Part of a small language model's weights.
Architecture: LayerNorm before each block, tied embeddings.
Training: a variant of Muon for these matrices, 6259 steps.
Each number is 200 + 30 x the weight over its row's rms, rounded and kept within 0 to 999. Layers, rows and columns count from 0. The size before them is the row's rms in percent of the matrix's.

# layer 4 MLP up, 1280x320, rms 0.0826, rows 821-841, columns 0-79
093,240,191,188,190,168,117,202,271,181,260,177,190,246,227,232,202,267,175,213,170,130,222,237,220,228,239,176,200,201,223,157,209,230,247,198,189,242,206,202,249,230,167,203,172,140,250,227,168,192,201,244,213,229,208,140,219,196,219,252,197,191,213,117,202,228,231,242,222,227,227,214,169,198,170,219,186,215,248,221,201
097,179,172,194,230,214,228,227,215,199,181,174,178,199,135,201,203,211,193,229,170,190,185,191,199,232,173,148,230,243,169,204,229,174,220,232,236,179,230,160,182,240,185,239,200,192,220,179,167,179,201,206,202,142,192,174,242,121,218,202,216,246,250,140,215,233,223,199,212,245,202,176,136,234,233,198,205,152,218,199,220
105,224,228,184,140,142,190,175,199,177,231,218,203,228,193,187,159,234,185,171,172,245,241,217,238,190,188,220,188,208,213,190,198,176,215,172,211,150,234,255,182,193,275,185,160,210,188,250,241,204,181,224,193,179,162,148,262,246,151,224,218,193,268,222,181,149,201,203,187,184,201,202,123,248,177,233,223,208,232,222,213
088,239,253,269,160,208,192,159,267,139,218,209,202,217,192,158,199,178,232,181,140,211,171,184,224,229,195,189,189,237,184,232,250,216,194,184,153,181,223,231,191,230,191,218,223,227,213,200,290,194,215,200,219,203,221,189,211,177,254,197,196,217,172,171,146,220,194,195,163,237,232,195,196,173,227,187,133,181,226,233,186
105,188,243,252,165,139,161,222,212,202,212,187,191,121,177,213,225,214,217,233,269,190,162,192,198,214,224,195,179,250,248,193,194,213,194,155,186,192,171,168,218,218,205,178,201,185,233,207,156,205,238,194,223,173,219,204,187,127,295,185,236,217,172,197,161,226,186,229,222,189,221,232,133,177,190,191,202,236,245,226,193
108,198,181,204,192,185,232,168,180,221,220,251,224,225,192,212,238,255,101,176,176,157,219,226,205,187,164,235,223,248,241,215,221,247,204,204,189,212,158,230,180,159,204,210,220,192,269,169,205,224,243,204,182,229,237,212,222,187,201,212,164,194,208,228,162,165,237,188,173,179,211,175,155,191,223,134,187,136,213,197,210
118,207,202,108,168,201,195,205,216,154,190,147,153,180,181,197,196,223,168,114,206,195,228,256,209,150,197,172,195,181,170,204,247,210,180,237,184,171,235,233,228,183,191,206,162,147,215,198,183,141,161,240,258,189,210,164,227,241,176,205,204,269,216,201,189,209,230,220,225,201,178,192,175,255,172,192,186,224,226,222,179
106,252,185,179,150,229,144,149,142,201,213,194,167,198,220,142,170,176,195,219,270,171,267,220,191,214,197,140,228,179,198,230,199,181,215,221,224,243,193,233,209,213,211,180,175,192,208,152,189,161,239,150,185,200,188,226,202,267,170,206,184,195,211,153,168,177,222,193,193,231,254,183,144,212,140,182,245,213,166,158,216
087,170,145,220,166,201,206,214,172,162,209,198,123,241,190,215,217,219,111,231,202,198,243,227,136,213,201,209,205,231,169,156,205,195,201,166,234,228,164,222,214,216,239,181,159,244,196,152,237,175,199,192,205,185,244,211,209,208,271,200,184,216,202,152,187,255,215,250,256,213,196,186,218,158,166,184,221,255,264,177,147
103,209,189,190,208,199,152,238,222,161,215,126,213,174,164,157,224,237,189,229,199,157,208,212,219,218,126,181,185,215,163,201,168,185,162,197,217,206,147,206,211,236,180,159,224,189,199,209,197,282,204,214,157,164,151,264,180,207,210,248,224,198,179,208,226,173,242,238,205,190,171,178,233,227,209,218,234,251,182,170,192
106,183,202,167,206,220,201,196,210,191,188,156,153,167,210,195,153,175,188,143,209,205,149,154,168,142,223,125,219,221,247,185,205,184,205,153,168,142,212,151,213,209,222,225,190,192,146,205,246,217,212,191,203,175,207,162,210,220,208,208,246,176,168,211,145,126,178,172,203,232,237,202,228,202,218,200,233,225,202,197,156
093,218,178,164,226,203,177,210,255,235,188,151,171,152,195,153,171,194,154,214,180,168,228,188,174,202,201,215,225,191,190,142,231,235,169,197,195,186,203,233,197,150,222,197,254,229,197,145,203,194,231,153,204,180,279,201,198,227,241,220,214,194,202,218,215,173,177,185,163,154,194,148,201,209,177,174,218,177,181,182,208
085,249,174,222,202,202,177,190,212,232,205,144,239,161,226,246,239,208,193,151,211,196,244,190,251,261,211,197,202,243,207,189,199,247,252,218,216,196,178,206,197,198,196,240,174,227,203,206,169,210,196,248,177,223,208,220,185,205,221,209,171,192,190,255,210,171,201,157,153,138,185,248,121,280,146,183,199,203,151,172,173
099,166,187,178,187,209,179,197,147,231,160,200,209,226,134,206,198,200,219,192,161,181,200,197,248,250,225,239,120,143,193,216,226,149,196,238,184,199,201,235,200,180,231,151,219,226,209,239,167,142,171,214,174,267,171,164,202,185,199,213,216,191,193,167,172,158,173,238,238,178,130,210,151,214,237,195,210,220,189,155,235
085,181,133,163,227,160,160,242,167,187,190,182,164,233,182,188,208,212,183,205,171,180,207,185,180,205,206,200,169,197,161,196,147,230,216,199,230,186,210,218,174,213,200,203,175,238,206,181,218,250,186,235,169,200,169,170,206,238,172,207,216,185,202,216,184,187,234,239,217,185,202,193,264,238,163,227,180,210,173,187,183
099,184,188,205,181,183,215,239,216,205,227,149,184,217,192,214,141,207,213,221,187,192,238,205,223,208,181,155,193,211,205,144,173,255,213,195,155,187,173,255,244,216,186,190,168,180,214,161,193,207,211,182,233,197,246,217,215,227,181,191,199,189,235,180,208,219,217,186,187,165,186,154,188,216,220,218,193,182,143,215,197
101,174,208,180,184,212,198,191,256,175,196,263,210,240,261,170,208,238,187,154,191,225,213,137,229,206,213,190,207,219,172,274,245,231,231,189,230,208,183,238,212,184,168,236,183,219,158,203,220,276,197,162,158,181,224,235,222,215,221,221,231,188,172,223,182,193,164,209,132,191,195,191,220,178,168,196,204,201,212,181,208
108,227,182,199,200,159,136,289,222,187,235,196,169,229,200,267,250,199,230,184,160,222,211,167,191,258,172,235,203,215,182,170,223,210,172,217,246,210,216,181,145,148,247,210,192,190,173,209,224,179,224,193,198,205,172,172,164,197,160,185,170,155,198,193,197,240,219,188,176,112,170,184,196,205,206,201,256,217,201,200,219
095,178,210,227,193,180,236,233,198,214,199,175,162,188,215,198,224,179,198,223,173,238,245,188,244,211,188,221,200,186,204,231,239,210,197,174,196,215,132,220,213,181,172,189,195,230,214,220,223,221,202,223,235,203,231,172,179,277,197,205,212,208,202,185,173,198,230,176,168,203,143,199,232,193,229,231,147,165,192,204,266
100,219,159,225,204,202,222,179,194,186,180,167,166,188,141,163,196,176,253,193,200,207,207,206,208,194,194,192,183,172,230,200,228,202,184,171,196,153,194,168,231,133,198,237,172,190,153,167,196,201,187,232,149,195,207,227,225,186,237,244,225,172,146,208,202,176,190,162,200,137,161,184,216,178,191,202,228,210,211,162,219
093,222,173,184,189,208,204,211,172,193,178,223,222,197,206,182,201,224,199,163,258,171,121,226,219,174,211,239,222,224,181,186,188,213,177,212,177,155,201,182,186,182,259,185,193,213,175,123,256,211,220,180,187,239,203,191,216,189,167,180,231,218,209,198,202,212,208,211,186,150,218,224,137,167,184,214,234,198,126,157,183
# layer 4 MLP down (transposed), 1280x320, rms 0.0383, rows 821-840, columns 0-79
091,179,179,226,183,232,289,211,197,186,224,203,248,204,227,205,149,129,241,219,258,214,258,227,213,201,186,216,203,246,151,222,184,128,210,197,220,194,187,164,179,177,217,199,234,236,162,217,203,206,228,201,223,164,209,244,162,228,231,204,174,208,222,231,179,172,206,168,200,179,213,237,176,169,201,183,171,212,160,204,216
090,178,224,222,200,256,147,192,191,143,197,235,148,215,221,209,192,192,238,228,234,206,178,177,164,180,195,205,223,203,216,205,223,187,187,170,183,196,152,225,228,192,210,184,239,268,165,282,206,190,118,169,213,218,211,190,136,230,243,184,228,119,234,182,202,161,163,209,135,226,225,190,244,191,142,148,225,256,180,222,207
111,167,143,159,167,201,143,153,221,255,173,208,227,212,213,200,159,183,218,172,217,208,181,238,247,230,230,230,165,208,235,208,183,189,137,183,264,209,223,228,223,228,190,250,187,225,204,193,167,136,251,158,197,182,202,188,122,190,166,173,203,239,180,192,204,184,181,166,201,161,189,176,162,208,174,216,222,214,211,161,176
090,206,181,202,259,207,175,155,144,194,247,213,242,218,213,230,189,232,216,185,222,216,176,214,200,250,262,230,236,138,171,176,260,158,192,217,202,238,222,213,163,178,164,248,228,215,222,217,165,201,218,211,255,120,228,194,250,192,158,188,178,207,220,174,196,178,202,186,181,146,220,196,173,160,159,229,217,155,211,187,225
098,182,174,190,212,218,246,193,203,144,192,182,216,249,217,187,103,199,243,185,172,184,197,199,252,195,204,230,232,167,216,167,183,180,173,237,226,183,198,194,196,193,179,184,206,195,227,213,132,247,151,188,281,198,180,215,206,239,186,187,171,204,191,168,157,182,221,237,176,225,284,233,203,238,191,201,167,262,268,215,169
116,226,185,263,151,185,158,183,210,188,199,254,196,180,227,236,200,232,179,203,245,252,183,192,182,171,206,236,200,170,248,183,207,230,199,225,200,214,210,252,206,180,194,172,176,226,195,205,154,254,198,192,160,187,170,203,204,200,193,248,228,232,186,224,202,210,216,183,119,194,190,198,155,230,193,214,201,201,209,195,174
119,176,196,203,214,207,130,144,158,204,200,196,211,211,186,208,219,193,216,180,161,228,287,228,211,188,197,188,154,248,211,213,175,201,201,211,139,175,174,200,205,212,192,213,213,172,173,211,256,142,145,211,162,206,217,250,199,215,160,168,239,221,216,275,221,146,275,263,214,208,172,203,221,265,141,187,193,178,215,210,175
104,200,189,231,209,234,168,192,234,208,189,213,179,185,206,168,214,209,218,201,163,203,199,170,172,245,267,212,194,230,203,206,198,236,118,181,218,233,142,167,193,180,222,144,190,183,199,251,262,210,198,211,186,211,201,196,228,131,206,193,184,248,207,240,221,229,201,214,197,140,233,253,201,227,173,165,272,169,244,185,198
093,221,239,218,198,158,201,169,218,221,186,202,219,161,220,213,145,201,253,183,196,233,222,207,203,215,234,220,188,167,170,208,185,218,177,205,205,205,214,232,176,195,158,195,216,168,179,221,189,206,210,201,226,259,187,196,200,185,140,232,221,212,206,270,206,155,156,169,220,254,199,225,206,232,229,156,202,156,168,176,199
107,316,214,172,156,222,190,202,229,162,171,178,248,174,150,207,177,194,215,236,206,160,188,242,180,239,184,185,198,222,249,230,214,178,201,233,215,264,271,232,205,172,176,210,189,217,229,217,164,172,234,189,236,235,246,237,188,199,195,223,236,248,150,258,181,220,231,228,223,226,189,200,210,234,208,233,166,177,214,158,225
101,219,142,180,255,167,166,168,207,197,205,175,181,167,183,218,214,208,203,180,229,228,215,271,216,199,187,239,145,240,228,190,191,176,162,190,198,224,139,207,191,169,211,168,195,244,202,174,228,145,178,214,174,253,208,199,195,236,229,170,239,170,166,235,241,199,192,185,202,247,157,167,189,205,213,244,219,193,225,280,230
093,190,268,199,186,183,253,214,201,235,211,221,203,226,241,156,217,217,203,207,174,171,210,164,231,175,198,181,287,197,201,197,169,209,214,228,174,212,213,205,224,222,231,197,132,255,137,210,192,136,186,225,235,177,207,266,142,197,174,212,192,176,202,161,176,189,244,250,268,216,175,242,152,186,185,172,171,215,194,195,202
106,185,231,191,204,273,198,235,235,179,162,229,189,181,187,196,202,217,178,223,154,160,241,199,187,231,198,214,243,137,208,186,126,190,167,181,156,227,215,189,235,130,229,196,158,222,193,165,224,162,213,201,219,205,238,230,174,186,239,175,245,235,232,222,272,231,235,148,178,180,210,218,198,189,233,200,224,120,231,217,190
099,145,183,195,237,168,240,261,239,199,161,185,187,200,170,189,182,188,202,194,191,212,190,228,187,192,181,165,190,226,215,215,221,164,196,170,182,170,220,187,205,164,239,203,191,236,194,143,266,180,209,193,237,183,173,172,177,195,211,212,187,190,180,188,229,237,199,188,203,208,262,190,200,140,167,236,211,171,164,251,200
084,177,202,223,141,229,183,213,241,207,213,222,192,208,220,218,192,184,212,170,208,184,206,210,246,206,197,213,192,227,195,185,158,200,191,200,224,208,216,213,229,228,211,165,241,166,158,206,233,222,213,196,170,194,216,222,236,183,243,206,180,232,205,182,124,210,168,181,176,211,208,203,170,191,236,208,190,203,170,255,207
101,198,172,242,232,164,190,196,248,175,151,188,198,159,231,183,251,209,219,189,189,184,198,195,218,221,198,236,230,193,224,168,153,154,185,205,180,214,169,239,191,227,207,201,222,188,225,219,230,220,243,185,177,223,175,205,166,164,186,151,154,195,162,184,156,212,183,170,184,284,196,231,188,262,142,219,207,152,289,175,152
107,224,162,171,181,204,218,188,215,161,189,236,201,181,263,188,193,144,189,217,212,172,227,177,188,183,219,190,215,254,192,166,208,209,233,188,197,196,185,193,190,157,209,188,191,227,192,192,190,236,190,223,160,217,158,231,123,237,227,221,180,176,116,217,184,207,190,220,198,194,217,218,186,213,227,164,214,195,189,182,208
110,204,170,162,201,204,210,191,196,190,221,178,150,241,253,234,179,249,218,182,198,187,206,220,227,146,182,241,267,219,206,148,176,231,209,208,184,234,248,238,176,177,198,167,207,145,264,183,197,235,176,203,200,222,179,210,178,169,175,180,146,223,229,186,235,179,158,218,170,248,226,213,200,236,246,215,190,206,193,213,272
090,214,244,270,198,235,184,180,203,178,195,215,179,211,213,177,230,166,220,206,238,199,236,188,216,173,210,161,175,164,145,168,191,169,263,198,225,243,223,211,212,189,198,221,267,214,208,143,199,251,259,213,216,186,163,197,254,250,198,208,165,172,194,263,253,232,222,212,205,227,197,201,180,195,204,170,241,153,175,192,198
104,203,219,288,203,233,198,194,234,193,205,219,224,187,145,187,225,173,221,176,132,214,219,250,202,224,201,223,208,165,241,250,196,143,189,192,166,209,169,182,152,213,251,173,232,179,188,152,177,179,213,263,218,215,209,172,171,180,177,190,224,234,212,275,232,197,171,206,168,216,188,161,227,201,189,172,193,235,239,232,203